Weights of a small transformer language model.
Size: 15 layers, width 160, 2 heads of 64, MLP 512 SwiGLU, vocabulary 2048.
Each number is 128 + 24 x the weight over its row's rms, rounded and kept within 0 to 255. Layers, rows and columns count from 0. Numbers have three digits each. The size before them is the row's rms in percent of the matrix's.

# layer 12 MLP gate, 512x160, rms 0.146, rows 242-299, columns 0-79
098:140091146132128093106139083138080141134153143148147150113115135094101115175127134124111106144111143147127116142122098135163136160108175134141127133074130130111147115131098167125120118167109104174132147146105111108116093101153139101123157121
101:127095113155116099128147158153130131155148118134159154118114112177111149125146188121178109159102143162101142138151135135087140127102167132111105097147165094156148126100096147121147142148094129163142149082129145120117137121164107070095134157
101:138130167123124118129138080129110168076121125122120092113152120098131121167145112091153165168115153124139162160159117143163159155170173117107101144145120102132143180132096104098138168150118162128134139105163166142124094088120114108108128106
083:144112091152135133124155122078117146158132134139109159123170123140126104101136147130162138157134180077167128174144152110110117153129155129078129095135141138166149095128153130142152143065142151095141066163156125129166125158126141147112132174
101:116132152162064117127101098098106136099132119152119117132153137089090125107123112059079122129105098070116104100128124139096188126154130106125114091093124111143096122159157133125143098103116137133134124122073128108131135117148141154170159111
095:145179133144151139152051133137163179150152099110088121128158147172134132102109120136134151154132116079141151136141120156110143135149151132109111183112139125139187115159128119087135121181132139166119138145120102123160145155159124167119112126
108:171136152113119136126142145110137104151103107110144170093141137159160091107136140090085116080175134117109152131156181111129126122134080129172121132160100160140133153108150107113142109109119168162094133093138132158117143076129164120087125109
099:137119130091100098113133155102124117103109106141149141150131151126134110135159130158117140121102143128146149154108099107122125168152180132103116119100127103115111116164157141102133136124165152147125153085164145144165106125088115130132150133
098:121132129153146083138155143151085104135111137122138104124117161102123117125131106144141112080098107097161149110125103132134084128127143119112112169153144108143157089161098113118163123118134129150136116179064114130149124110113083097117119125
098:116141132131089107113168122126114139128140129109163168112166153126107168115136110128115121145107140142105111091155098086125121129130155101101118145109112074120102131122126111115108142170144153134173147118159112144152177102142164125106126127
106:143081169159118151123094127134135138113119117132131108146120113131136110128133120075136123185136168123093142128113128094129095147145133116139145115152123104090126135094131086118155105087108127122149158096106163087131132147162182153130098101
106:143159140154167139134157096109143193131093073125162144103139149151121102088171149103083139102114129115107158129146139100135113115150173147123118138113118115128128135118172123073132163124088111159133128123133090146147122105140122130085121130
101:101138115127104092128105126150132158153129128188112109121100138150103117122149110102103090066116116129196100126140130113191120135170135145088143136135107163121152144117094140141112137138147130107151098106140091118136138089192123123101119131
101:118087123156145149156119095106130147119140140175113126139092153146116077104149168159156113126094121139098148076134112115126156128135125110147132129122098134127125106132135073121160153126163126118185121153089153165119113111129130161116108139
101:113163120138121103139111127107117117102117134086172152100141122149130122125117141174135112144145154112088134120114152107127153130148116115151166124157125136133140143150129166099135088136101132126156126150108095167141151134121115144109109127
101:165143139169115103136140144139128158148106089115155125133165147136098117159156126169135133138113138121123093109085121117085139138153103091161165107167144136148141080136144101074168118093120128146138131129092087115131120098169121120131108129
097:078113120144141084140116108089114149160133133161114114154134137141149126137147101148136110119122158122167164153108095103132116103128085144103086119153130099105173168137112131175135171123143150119195131136118096110155092111111113139150097143
100:077155140134143078148108114142145124122145124135143143152184151133151135113096112110084146189164148115136147116104125095164138131175118086144115151134153147117120138092137149182122138155123145149142159154129146122083194125123156096159125124
100:134081144115162128168134127109108146146143117132147125096080151136154133135163112106116103142109140127076144136131130162089095122132162215145104103112161107154110117186144079098121143147143110140143150141095146125138122150121154146141126096
102:084134123099129124109160119136155114135157148143138107124127102126091141122126118177163097107149131154128158133131137140166145102116143167186155152172144156182138127113130130163155110172108106136118101128112126119180116099128163101133099111
100:126126108129089112129115116139123138116103123138178086125144108144142168100131135123084132156135087157145146153126135127118107135110114124156130098133154132143161145147125093122134130090129128167114117128136132137134182130118120079178189141
103:125121127183133102138128156103107111140146085141095137144078158124147123181146106126157131134134109156108184117110113132118151121109093126122134161166124100189168167139105114102133190127157069147127125118123110118081162099122132126106101143
093:091110162120132140108156155122062115123104084146112164159145120106144107104177161125107129128126134158134133153129142131128144119166099142181136132146131151064114140160107138120159160124132153124135113180103147141139098060111116099113102134
091:139157118131149127104108118105149141153124131137132117160115150138119150138136137084120125083141161103118146106148111123165108141148144113094114104152126113089144088140107111108144155153092131158171106130126117100146183103134116111128140114
101:118111161121085115181145128155131113150077115121119133132176137176146159143133162122121136133117127136128201144148141110104113144093125128130153149138137146124127164101146196140101134175118151138081144093076132109157131141131128102142131110
094:104141104185185119126096107110134167106151085158127149126118163137156118167147151144137154145100096084105139112121176130120129115145111107102133129135125114150150155111175133063146144144135136130122103120146190137114138125136148134130092100
083:085143151103114132102085111150147143212128134096132133146129137127081082101138119099115127137105113132123134108094139149155168113098084160158064118135120136126112099128162103133130115108129143111093130097158125118085102147141127120171159083
094:119140138134114098148126150077156161077099118184110138113096138120093120101123119145104110152118150148129144145118128124159157130096134141106105141131138131143159132112139166161151153085104141092120095146148138128102123122148122106081131143
090:156078131162123121119080123104100131186156105137119143119118164168187159130121163137116092129100131162140107122107129086124174111093142162157123116127147103124132150105107120135158152078122165122114111187132139185115154166146129092118133151
098:120089110135112104126152156120122097090104138126142099100147109131103152128156133160145091123103156142126122165188128145154118128116120146114137125162160089088149106146111102121109163149163134140144122170091126185113128139095134111133130165
097:154077111133147125134117119157067111117147121121114171151099149157104134126120142158083119143127130148148130144104167163086140154100085129163097150122132118084130136138120137119111166113144183133142141141139156138134101110107111153143150122
097:122109082163087145180116100158110132111088109116201119110080134140103079167168150135128133160130158130160101167127136107117091108162140143124143127160121086155146090151146081142139124160133134089099109138130108088161130118139170116154143129
105:104133120152145113144123142079109126163086114158169175147089145131157125182164126167116139102138140119099147104139126100162141131154167132136128133100120145138144154086128101145133159140112139154139096083126111143091166129105152150159100154
101:106126143176134092155094127099126170134149137126107107134100141122144128114094101097086067080166157121205150148194129136140167128165150139124147138143124124137075100109137097103110134141141080112147100144118128140137148130137164096129049121
097:093102129145113130098141110143107129115090164147105098127140104116091118087176123175104097132136147117145104119134099140118120141125118119128123144117119074086107151166162165135127108104197149104124143125077140163124153126136110145103097131
101:060085124109148095151139135087084143139116095143092130101135089128122114151102084153125144142182142108125077148172116134117121141080091103116104138182150105096105105105109115105140175182147138124124133121131082116117115081088145183088136145
089:119083177117165130130114156086111104032138119139102139119086110143125140134101133116133152138166159119108099114121160114114115115103127124142164125075142079130157127127157110121155161103121181131109148091180134116157171159133134122142100114
093:123169111104071082118136146085092132167131099117133120145127142142151092138090163110119134164075114126134106117192100095156127104112164128096131138130110137148130108131143119171114160129086144091150137082144112103148147145124129122111088165
101:159124122099112102125111104123151164115093119106185104102116143129142092133126140160168114130090136139137129111159171139122133148125170147154151135113073131140089122150157122112122142125151135147134141159108135098072175113124085136140075118
102:135123129162129130175135171162126133123099135113137118124107154119095122109142139149116138135130152132138161152135109119130119160140126049142129140126119106146097159145167117117167165122126143143145154128118153091181146088149122105156169105
097:154150108139140128148092148158148153172096167144137150095140130111100103150117150134114144122157148137136130130131172125157152144111133093111097145162126128131097097115115150077132137098097101112136114123145119117143130178117183140141111120
106:145115151115130133137116180164107128117112127128141146079149132136154134139166125116131135141130124113138122121114084147125112110118182121112096125111125090099153122167119112124130106144094168150130175127105146129119114138136102122137133127
098:104118104122133181172150182117170167111128096157134111113113132165146123150171141092139107126131143144123114119129122151142162112104101145169115139178164117134134132112158117164155119113124131123122123102135165125090144111126152132131087151
102:130114143104189085145119124095086152136105125107167116122081142110074096136137118130145111134120156130103138104129126076118125110118151143140107118157125102137109139151124149126120135101091165100171100129154108121160166178137188112108137114
103:132107139178149130112096123144138127114125115127154100126129170120143098082133155129140149134105123134097173142157121152118136106100105100121144097154162112149119189121115102118134136134098124133162096089099117120113137134134113099149129155
101:147095093163121096131102125123119129105126117154153173145116091140137113132147098144115117104105113120129120129173128114133156150131118125096104130135172131157156167141148160143101159134114101127096090070198140109084122109129142141130113141
087:146119162121186117154121153091107102153123127090131134143133077120134097136094110138166140118103165145127180124136129075158090127102140139140095119134128114171172160120127143155156109153125096113166105114110132155172191134171098122113087130
099:137147113115161079106145142159139182134127126069143129110124156155147131087102136095086132181126163151110075126100127162124157150149123116133119112139118147132140119117117109138152120141162143137157144096149146126168136153135120071177103105
103:186130134142161080159118120122141119115131124141161126134128128167174136137148160088087142128120109124123120178136133121113153142112137080142121130120058134129102106116140136129152075144111105167099125122133177147118118121125157145094121097
105:085103116128123102086117094153115153120098170156155118136151125140100120095150124111092140125145092103138103136145131134144118115113130154110136077094118106110094128123137147133149103071170116123144137138139148130135136083087162140095146132
101:119148164168156090140163146105100104155097140088129124131119146144156212094109111082083106168136141143129102130131092130142157152181098103137152122119073125131098144158129126105103138135154147162105134167151132133133126122150163117177109120
105:103105136135081095113120119076115161143164116150157081101159140139135124151179128170129123090118139155118087105129147086131143195118148107170112141151146131114101121141122124153130135166122076137116124168121121128082126116168115114108150142
101:125067174131139118147137143140093092112089159082123137129124100141112140154088111103145090141123143161119113125131092114128153156086126117131158129148134113094125106152131145132130080129132124155107148122180108157173106152132126143139116121
095:150143108098133112182115097085105176102134105147092101126121099119120150154145116103114123089190130119118126130155113100158096086089150156099105114151096152112122096114123126103106168108102143099142135100149132092131168116125122117170162134
096:184104123136161135175120115110153119161128124149095167113094160121104108119119133109077149107080122078145137108140094140165157142145142099124092130147111133128101124136120142100103091120151117129105152119118135111142124116096143137113109097
108:158142123146133132111100144137135100092144188089153113134150138156138137119150158157149126157124177144119105098112127134099127152115089118113129184118141137167127105128125149132137081132101148162096136112118174151100124136144186154124121135
098:098120165142124137106171098134105174123134112152128130112120130131108153096132113149163143151109163148147130152122129161126139193163150142135167169096129102114085148121145150135131122141154149143122111137124137154133071135170135103129133114
098:137140137095149124160137110100080133114110067102133133098102109112173143149102197086138164111121147093126113147119113132072111112141125146127113142101129132117106095135135126147111171135139120135123124077131127166145113131108069126173122102
# layer 12 MLP up, 512x160, rms 0.156, rows 242-299, columns 0-79
092:117080127117128109116143116096101058099146126136131163140093114136160158114133147116098114111175111131135151089124123153136128105132125143175120153122125151125118137134140142097188092163070125132119149167121100114096125109121136132114153118
103:115135129130130113120130137175137093126147160146122116156121109138089149125161117131151092145134142135119113163157136080144112096133074162159134144138115115135113065135140100134143127166146150111100165129105132189078075105103127118124129103
105:108129151171202112136091117139155130123161153126164144118175143102120146135162112145121144119162097156133191070083140150102116103162135177142155130134167100145147137137148148149126130132133127086125125132176129107088125142113136133150147138
081:125114105145144111124125092109135164134089113125138153103129101094120100139117138132168108144116103109127136131091156161157140129104113084152151151099106110158138143147114116190100106124109091114087076188151143154134136140104147133110090099
104:161120126108130146189122126132082082156126174125124121131117077145116165101130087155125127112082131163133146146143125132144124130115120142127144186114134120127179159146098119163155150155144113107125144122118082200131121129149124136135127129
091:071137136120145118132188110094145122114127130108178157152139101128097119153139103105167116120127100150099128182113104118104175107114105083143189141155130128123147086156155139159079117104095097130158112098154109118150127135128132131148141105
106:115129132104145126101137137130105170151121150133124170113104118165149082111126095122166161139137123123125144095125133147115202107123141142137117173146150106087108167176076131144130102145115110134160134138121126126174105141129119106134136132
100:157149129148111131087135148115094119133097106132155184118138116147144150140136161157117151114177090086159125109081115122102135107091116093124112103142135158170134175135134166125188169164151146125141153141124143158144123105120121100147156123
098:167109120120131148141068121102151135103141126158140112155106159097132163113136133090108143136134127108094144073148126113149133139121121122138158114140125123122148145133120135135142121155106131113141134165167151165135126091107168142090131129
087:094147097151086094137127085129123132097064163118165106116146106141120133097155165113176174158144135102134105145127120186153128150103128166124159100117165145086102123158140110120160156123123126140110114122146111139147113169127117090109107124
105:123115152155136156050108099110126150142132127142141141142115138118163117134134090114101144144120164124120132161100168119123115116118135130122106109161146057104124105169143100154097114146125134119137142152125188135116121134094154127136105109
110:119165128118166136162098109120134166136107094086160144128141101166122101124116163098120147123155115141158137154163188157098131145128149145105145138134115114145154121110119147134142114103119159107136097155127088139149170170141180137160133110
091:121121148157126120130114111177096129092122122146125134153128098107123118132115114139118129154109128143124163130081140161126167169141134117129109161114143117122090178119144173109140142064101112110084132156155148128147100150134148069139159138
098:066161121098132168098140145140107130092117124180150095113131111147156081100161104111137126137093117137151135117117150075134137144136081138111093116116136109162083134148109124139139151127167123132141138124136116147154131132111124145111129116
105:144148112150147120142084140100109167117109128135095080145119184144128169140101071163108129129118133119149085128139125124132117119128175123125124133137131128139096124130152089167123127146123131102139182088127164120143174101165102126131119164
098:138079127135108148143108115159107140156150094156092119088135105100122133157139109109169125098147135184111108150156124148148120089176108106093139114125108114142192143156130123102143086136134106129139088174103116099079137073078109088097119119
098:130151103135131174128165160090129127123141124144110126116125047153128147076126099148190124161139135134166115133096107183139122141118102155144122133141159139118152126153131110157115134146142114089152116131092176158112112150100123128113113112
103:109157091177123092123108136125111142104114132139098161116099104138109080134156132100157120112122134089165146141126086148104142121139148106089151134141094098108134156122114134131112151117133132101128151168176115135117086152122123105122095154
105:122144127075129136134127132145169123154103110103160165104099106115073080126126100152100146093124156125117111102153111090130168129136101094150164150132116132115108130128187177106072145141124147091103127142115159108158126162102162072097152141
090:114131114132146120077128117105108107128130136092137116151122116087139139127112121099117143130149138137107112130118192111158127116134153116130161165117131133110109118191143106130124093180113156119093164154100139156142113164147154134116135107
098:146113114128067147110131152117100128128128103115136134118132128116082154156097117151140112141154120123122131122114133147120126197137117135093099152124161154154124181117094111151136095146119146125122155124098164146160144095163157145148127139
099:165130131110095129149141134143137057109097168148135119141077110167117155150154124114143112131158112167117125144171120133119125140146131132134120143121126142138117136109135097135081147135086149121128100129125102110154134140096147105154107143
106:168129140144115097122155142122098119149115085147099134119131125084144102136173133143080109130117129182134153152126116160119164130129152115147128150084130145102087142113124138131083136150131144176118189146106120115140151133112133104090121173
088:148099140093175149134139122163128127139088133117124138107150156156115118111114092141170135120117133099145152141126101170111084109158117172167087138145145112154139116106141107174134107119127091104135193097128118115132102146133161113161105105
098:100084125115134123096188106136105091119113113141107108182157148157101133138161138091143101118071100158106135115161111085129148126100065149129128126125123121104134151113116160143184140111092131143117146092160137159105138114171145117122157141
093:124081120156122138092133072111114130103155105111154115127130118168155114128132167113127107085098123098116157120093175146148100122139151098123133162111124132157085163131117185070116136094151162095137126117104135091117134161090144108123152114
080:155158159149080098156185133091113192058136165126088136141114105132136150094134112134123100139136158092091123110106100141169083141125120137116155138149141143166141141109152121139134152161136162127071164107138147172131149118128129154133129147
092:154120111117129147159140099121139134154160108139141137122118117100128124140141123174131090102123144151136132090153113155168144114183099143101138125155111127130156137104158106175143140162133094092131124131087126120092115142139139118101044135
093:122153159142149124116168151163094142124130156142137139141151088133143094113127127137112086100128139094153135112113145123075097155165125133160141139153124139156130076176119144127112129173143151148128147113142146103113110141097118192121096144
102:166103144134143092123142116138118136136099158109140064160130153146096119116144114123119147121152110108140118164114149137143105116098109122110135103155147073104137109136165080124136128127130081181153119139123121118099087136163155111177178131
098:089150165205081173111118167112128150128119128122160111103130139123142132121122139103148132155154144098121153122140141101140130114149114143157122149124143113114157100136110133107124130133106099160122138142099130119132130141132109119130097156
101:106065084118157065117103102120133111141172082078126103139109116159124143153122123120124127139184130140118145147139128136106086166138084134129111154125161150147116153106112146109110163095141120132106122146129101152150151133128126117179144089
098:148152124135168108150106140128102128166117118167114164129149138107129139120114137141139143150143134137152108116155091147132124127095070146140125116151107102085130153126105142099164121142092105123123081166137095121117139185127138067129122115
099:178108152118126146126117123130095143166141147119114088124126140128113126162168152099130164110159138127154121166133128106124118165150152083109111111117156138113153121138129100086154074148081130147118108138173155135153119146121121125104153147
103:119137156149137139178155138093163102177134113100167148119118125116144121161095116111122171133094132134131153121098135128091106120070127134099126140144180130133097127130086138112086107112102134172130132108170093163147140107170111105145118103
097:182114139136144088131115114116132094074106152076140114128109114139139120145133188130145105107115143143133171154093138118143154107171162131102113169110107152138165141160129138094135120113117105102106139149132101114082112109152173106147148113
090:069145116066143200093074151202201056210080088121112141130094116148143154134113118137130138135119149145100121132160107143104114144118158117134121118147142122128129131132132146152129122146105137127114120119142134126137110145111119114113117121
092:157131175147139158126120120128122102163141130139143156130163126092108127108103114107113146154160081132134155110128116144120118114180100093091090140150138085139098068120116162120151116122145113097141110076110112159104130139110145113114126153
098:108105125102132113123102116141114142139123131097075175133115165100169166093143138119118122134154129100103152174140112164157110105124109107111153166153176138115184136145144134132143141118095127168145117116173083141144110108125143127134145128
102:100156157139123154169099155184133131132118124098146139119142110152120104139102109121133158126139152174139136088113083159137105149162138087115119144111107101132144143106171145135094135086107129122129123150101109111142127135107124124136162100
101:100112131173173182129123134099125152121118146083141091117117110118116196111101121132123124138082125126158143141142153095122119151172118100161117156119082129175153093114123112122176113189122135097126126121118163147181128139143145152139126100
106:133136128130164171094148128127119186142141127153134127099133146128107153150115123113126154154122123109104105173129164118142096152131132103141163141117121137130130122125125107117118104099104107166112116178125165117106115129127138147108119108
099:092115173169144105120149099114128137085147145112112140125140112097134122102119089147159135129140156152133105097124055104100132116181102139148126120139141176146091186128132151127124098168094126139156082128126136120150105133154158086135138119
098:146114130130069100119153119165115117115147132093186121143098129174141124144162151107111115106120181165109127087092158134174140142084112129135160166086146147113132147120117143154103138133106113122106110102130107151114126140131123141162091119
100:142170133157109153147151082133156140158128139154154120141165159102108159149175148141129085149142141104108118129141126121148109089153110103133142141128110117117088101129149174142132115107141154139100072132129131145153115152152144127122094142
103:107101130102114155149154131124132130128166151137082129092149114146161159126202122119140113191132172130109116133120102128092143097121137103182111134116121110155151115124127136131107144180147151126109131124118126080109143143140113108168108157
093:123123117142115161134146110109124107118144161163126136103073176120120099105119151147087134171148093156100141141154154150095151074132115104130097124141110140145148116140162103125142131130157155119105117108146125119113102089197115088091129137
102:139114125124110112164119137114158099118096108141156117109154122120194182158145139147117103111121131109109140105164108137108066149104163130151138112115098100103101129130110121132121147114148119088076157134133099157144121096137116133128115131
116:142106113100133092112120116124141113125148100135144137107087092142162144144131120136105144150114106139158129172117103128096151167105183120116143091114107181143121093110144116148100120150080103118125130073129159112120141111097131086157130128
101:104098123132120126130102144108147145132118148141119151174157168135121156085130158143117094114138132124140140135113095157120131105132154130109150131156134121125136122135089129137123179097105132123116124096138094143109090119121157141116133151
105:135136115103152110160078133119087143148127140107111120132135174101146106176107126131116152128120111099136168064164133151135101107145111123179109099182163099112084073149152149137149117113118092193123102167143105139140120156180124164157171120
101:129164149113133111076107137127117132138154110127127132153095096146113120178129104143129105149147127104144122120087110110137171146168142116136116128108166144127151151125178145126138125116107118139126106158129136094139146147124175095133130127
114:104163076088057132165121093118115101144123156091139121159117120127122132083114108109139150133126085126147182108114139119138107110152169086150126138153119173159114120123152069097169128171100117136138083085118108158132141101160136136155123138
093:108115101171178092176124116115079122098163159115141113131100100098094123146145077125099153169122104166180101150156131140133123110149090150115120144122158130137137131165127105126079095154140152149140140119138104130152108166097107128135105110
096:133096118147160125132119118120142146135154115131124109068144106132160080147117102128124115089113072071098144142141083112162163196125151084159117150142132117166158120110121150154120102109123124141114121149089113118115117113118125134132151140
110:143117138115152155091134117127110128130122160085132156082145151121128169160150120103128131095135098110091108128128136129088117154104100151105092157085136173121101149117107107124110065127136098097089154138116140132145146138127168207137101151
099:104115102112135105150132125168093110143125133125108121135119143066133116138132113137147133129175168104155100120094121113123100120145149109107091147167100105132140146156096138083140074093136128148130111122152159138094118103127124100125172150
097:113132095147125137143131103156122131075110163180162146132118147148124171128131100151177156141112139111136161093151127136152177164148149178145162088132147133185166110139094145151139113162074158129126164106121153132118107144125124151141112101
# layer 12 MLP down (transposed), 512x160, rms 0.0447, rows 242-298, columns 0-79
100:102123130130136098126154133113135156117106143137120115137173117158103166119173095109117168151114162126123087095144171119101137139152100124162152130172129147138155172115125111166112113090171160113090102117132113131046136127133152118165108128
102:101141142105109140157110132120115122114189109112105162080115107064086120135084116092103151138117144114132122159110105134099144173064102097132140143138150092130103120094145146127127163128152110105143134131131144137150144161169134129102139096
104:159138135124147126143142164127127121175122135129126122147075082124167127115071147118143133079172076153161119122144103110127173114147136140121109082201151100103137129152146164135174135115145111115119137124133104128158127117147149151132110116
088:168124094098130093128140147146120051103151127118128125129103134151107111155106118153140131116136129124170111149142160108112180163124094140103113111185138182102125159152088128117082122104174127119155139128138166113096155124126102166127136123
107:127160093107103129129166136099124123108080177098123134129094125129168093078105102107149153106120091087172101079147094139141115077135150107136115118144146139124111148143127147134136109114124138110144125119110122158145118136124113164123109154
087:123159140103118149105093186163161124144042116100148115153147136171138096177139116131121150143127124132140146140116126163113108142150110124149132096111127157145136139133105142136146139135135163141125129136115107085124127112096176157112101122
103:098185154141113111116141119107130118117124116125102151119145140095172104161110149121155123148143154153136129137091108091149112141109126119174153146102102136112126088132101168114113161117142143149122164135150096147126121159085140127160147137
100:127129174095073133116123160144147140134096136120124154129111161142153138107110108127131169111113143126144132115132087145149123150137126139094113084122128155119120119147144132133090095129117154140182111130138127141112124090103108112107159103
107:157149153133110103066126155091131143099083140149156134125132155146141105117125128139144131152130120150121148125093120146107229122134087127149133120139098155118110132127116150167125145095132131143119113110102158131152134159178150148129130111
103:157121109090152151115128113141109135128047147104120144133142148154165142121152114119201115129097134127143139126090099154166182106124096131146111105104137152124127092107118170176107144140103123175127092099179131135135132150155113148152146090
101:162099112146115120108137137109105121118127159134116137126145131107160095169095116098134076142127138115118133101074108146090176089126106123111089113172147155102148171146154152143139118127120107127123136136079102114146108107092077163110110135
101:109135093160151125094130141149120152150133174108117152129119152080087140118141164179117134149106128131113150121131131130109131123105143118120158132135186114150147141156138122121146135131113172170124122138181118092115139103166196134134151144
090:113108107141120153130125111147118109094116083137148145122175158123145168142129132155136118128080117137122117143136140126126080125177149132078142120148182126123162132126099064125083153155176082145151125105165102118113199136121130117099127138
093:115133073090156145142137178159163133141122170118099142136142126140129137121140152152068120151068157194139142062121116141091165143096170119099122161120140120120132122118159182151134174136144162123134099128143147118128138139175141138130114100
106:115103111151145147156127155129091104119073112143138120074093122104132116137178086121121133139088152151159142145155083137140133122132142123143125108167124095104122126122140135132120099115093119119132131101108121117148124159121111139092152176
100:118156121125140086159155160131136151114149087152149124165124116117136109133126093132139128113089121137153139144146112127161162153155144123137088133141140168116100145164074095147125092074133112134107131100106127104120163124140105121124158130
099:114139116120120128139108123161133107103159144137137137187105119144157159130133106156182087172106127137126157098079131120095088072130151084115120122111129123142150174169103144124178179138133102133106161108147098093107115114186127143139073108
097:151116131099118130150147139171123138137089125128165099141128122126083126127118114134144140087136096079121105140143158121117150148103136128078101128156134129115124099102156113138158146139162142125130106095100143138156072089132133107132106171
101:140112136138121163118123124078109158129127127150111163143193142156131121112139143134117099128100113149099121127146166067141175157122179098121094093079127104141136122111135081125175184116132133100096141137132072105159171134110153108122157156
096:181129141126158146101179140168127139151036118112114139137114157104131141151145094121109172136102117121139103151135140148138120118100083170127137136105157099101108147125107102155131138103131133097105118138128166172184100176145128164145130134
107:167132111132106116142134106201134154156114148114113157116113129151131119135143113137163138115122130093110141109162139104117148151140136180124094173077190126142185109132100112105153149117127150155099141097145149102109095143131156144144093103
099:125152123173086135126134129107145137118137150131122115170159157171140132097150171098087087191103162076130151129096154084143123140121160112189112139149121144101122144132121190143172114112122146113132128114128154109145129117104133144136087134
093:194138108146146121128147142146113109109148142158102086113112121155099179116134150119160125074116112099108126141103113074125149127141135155150110129151100117168129122132126112104118112144143127131151124156114099100150096131077143119122098139
088:146160133121129115136136096108111117096132123181125121144107106080143122122142157095193132135119137095141126109123150156206101125126144142102141140223120147160121102139127098085139094146118131123108121153127166145128161134156151124104168141
104:141155139144133120151079122155139110120110155156144107085121162099085105114116156085122122125101143161100128132161099083155170161110120093140151156172111127127153121116098147130084079137105124154115127095146114165125096170114088128081143138
088:152162123133086136135127121114196159162135118149131136127174119101125151133131107121098134104142147140105133103151070146142099111099135152116105166106170128136129111110136114160096117114127111139149106131153120135114113158110084134144091115
092:096115123088088110146081123143155054157181087136092109098134133140115171151084150139123151117145162159117149109152147145134147165144103156141116087078173134119164105117153152121110113120135119124088102116129126107146147142105120161155135114
099:142107156090173119146132102106120167136166101143114148140118083154136148167127147081205122116115156155130113155102132144153160148111145135111104157170145140151149132178128148132122132131131151153132113116139129126105163164148107157107200120
098:117172141091151136142148132146128069132151136102135106139111118149135133167122119110141133129129150125116143083119112128163124146154140114133151126206177134099132126165148104140131112118146116082122153170166147150172158104118140120134149112
104:154156091112135125095154107133138159148108145140141138168062107111101110148124135077086114119115130112147182112108097098076116116153116146133132146152159156116132148133123111167099094129103135126095103101100145116110139078179061123101083135
095:112139145145132110133087126128163073102077097123136130135112128106099166118150077139080114110092106105108145125126096102080143092152097126089133133095079117075106107137139145154146127144143157114096187121109114089148135144094159159106165113
106:161188145141137123121142123114098153118115095118137137159085188088117105119185116151087153119125118174114111115127141137112127130119120150114112102115134106115156138142116136126121113145169149114168144121148145122145164113109115142144141104
103:125108175159117157087105111127136122094128075132105134114123109122163166135099157120088158161120102096135104153157116145133100165172172137142107123126135145116121115113167128164028111144144122102156118104115111143125113104137136128165087119
093:136160108077119127128113102117103155142149099176118159150127108123161152092079098140156127141132157103118108098127114104155116132110110142143143117207140122117136104153142153125137163145133149144111129153156127142111139087150127136119158143
101:095119120098123126130125130158109087093115119170117145116071142095124099141138122123122096156106184118113110136117127131117178105141142072147139156102122134167092126134124157048119124109109129152132176123116083184165106104118114130135147134
101:124144144111129106118142138101112098161132088094138104140118095178124113098122149112153135120116079147087109111139114132154148115157159127158144164187103133149113121149139099124106164118145152139136139154100144118144122133148128160103095180
099:143086148164140073156201168093125147070212149147082113144100114174146101115133138130171131111118129111146129088160151134148102110115131151157151136107170112134156114122157138140127138092147177158106103121134151113110156082108132124142138152
097:143113121059124118120136144132075100090144090132125076125112145141130087149083115140137157118145130146138085095164163144113127182148147129144118104100119098095126122124129117137131145161153121108122149127134137163102095088122125117112118122
101:130152076102103149108132144145099136112131141111125109095110126114148101140085117092167116104110110139141155103164170126135122139150089107143156083156146159094129082104136149144134149099140152137124143121102132131113119126129096165126146117
096:177153052119160098108129113114144187114137097092093094120143108138151145119150121142061152129129170169101139142142138116079137153125126152151115168074120126117115109150137139106120154088090122072142121122129119125096104114141090152103085135
097:138164118113141145135111160132160152148090162134103151149119143146169131118168097151186115092108119108114080153132128133121107118146137117095163141144115122111125111130126152161147137125122112120138129123128110163098122128085097170136109113
103:132124156080157144108141113091142110151123081122125161130100095135086057128144135102124092123119103099102161148127115115129147192131147157127125123138120109107165137144114153148121103133174102142140154129077142114109115143126181114154112149
103:155162120164103122129124146134167114159109143106078137114117115145141172131142177135143079143150141161100114146139126179108116111132099110121125154128110166157119123093111169110145178116141109114123144102141115053115126130119090084125092142
102:105084121102095155137147141115138158137143133099124149119167072113128160115121126106081110099107160174108100129108151130151127103135088111110149077143083125120123129147131103170162148130129118123136156095114093093155133169109134135116108103
096:143140139104140161121118120102093110100151119129154125123096110116142137134107099151062115143131129100144130090176150137178122126149153137161120141151114086122107101128139136103135135164139168122117086117156122131174169082117120148078130145
090:136164156148105129142109177132123127136157125164152106120140129097148124126126132124134099127150166131122119107136149112103139133121127113126132123120176117097100101115107129174106118113134150154146154146124081149108162143140088144139139111
094:131148082107149101144117130127089061111132134136125136093113132126169131130103105133155168117127136112119124142112095113129106169152118132106116120156148135137149142098176096104162121120114092119121168129094125098141133134148131099087143140
094:118138111135142153155117084140062090149084120125115130129100105091146128175115109126122161152145132136138150144118146153148179134093103074102106184092131142085149136121145131135093102122116185126117094135132134139118136124106103100118124115
103:142109163141155118130128168121142134151111117064113106130115157088171127145148115155113117120140120150155131139102133081100169092150112122164114099144150139148105155097132083122148169093115143094116142106150167099151158098087149142148136093
105:109118147144114079102162140138153119163079148108100110117142113048122148147134113092148101163120121123130109141115148099131161116133114165076181107148156147101093138126139145100110111142140093117133100151108121094120136106164152122101125153
105:125120142125148143154146118119142142144125118138108091106133120114150130140140100104096105128094195134156119161137108110127116136117115146136124132168133099119150093092136147158107147134104126117098169168128145131170102129153157189092101167
094:133123132146134110111154143104172129142089137105154114153126140119113123096118163160157144087175093123107115143127108090129114144107149140147170077166117120137136142110126112103144127166146105071113160065130103172128127128120126129120163106
114:112095112154140168135147140116109106128081126124117174125115149148172106114116124136120144145119129118097101141115145133109114154125104105162124116069151128164120151094147150217130140166189113123101091138134104151086147159134155106153127153
091:114149124137123162170132131177112114166073147113122154114149118128132121111094092171089142125094104154127148127150084160092153151141088134148106094141156155127134136134098109097102130118118085120139128149122108145165129137098171147144120116
096:153137151159170121125136138097131180154181167135119101174121132136145159122106122097119141158139122150125130156141111111146109133085117156205152153115142160171142137125117155140086076125135111123102111098165133107106089126156104141146138099
103:096095120127153140127165112133111155117093135115173130113110133119123140165163138087168175124094096095124140166133151131095147153155147126142159121139138149130166150128111157108148135111101138155153133128101133159167128109121156153131118116
101:122105152105136163117176176145169098136179159074140133149129149147094137141120150094182121144165152146136141157110126104112140133094116149174105097133094126128087097107155115158100137085102147123139154157149153091101109139128163083093149125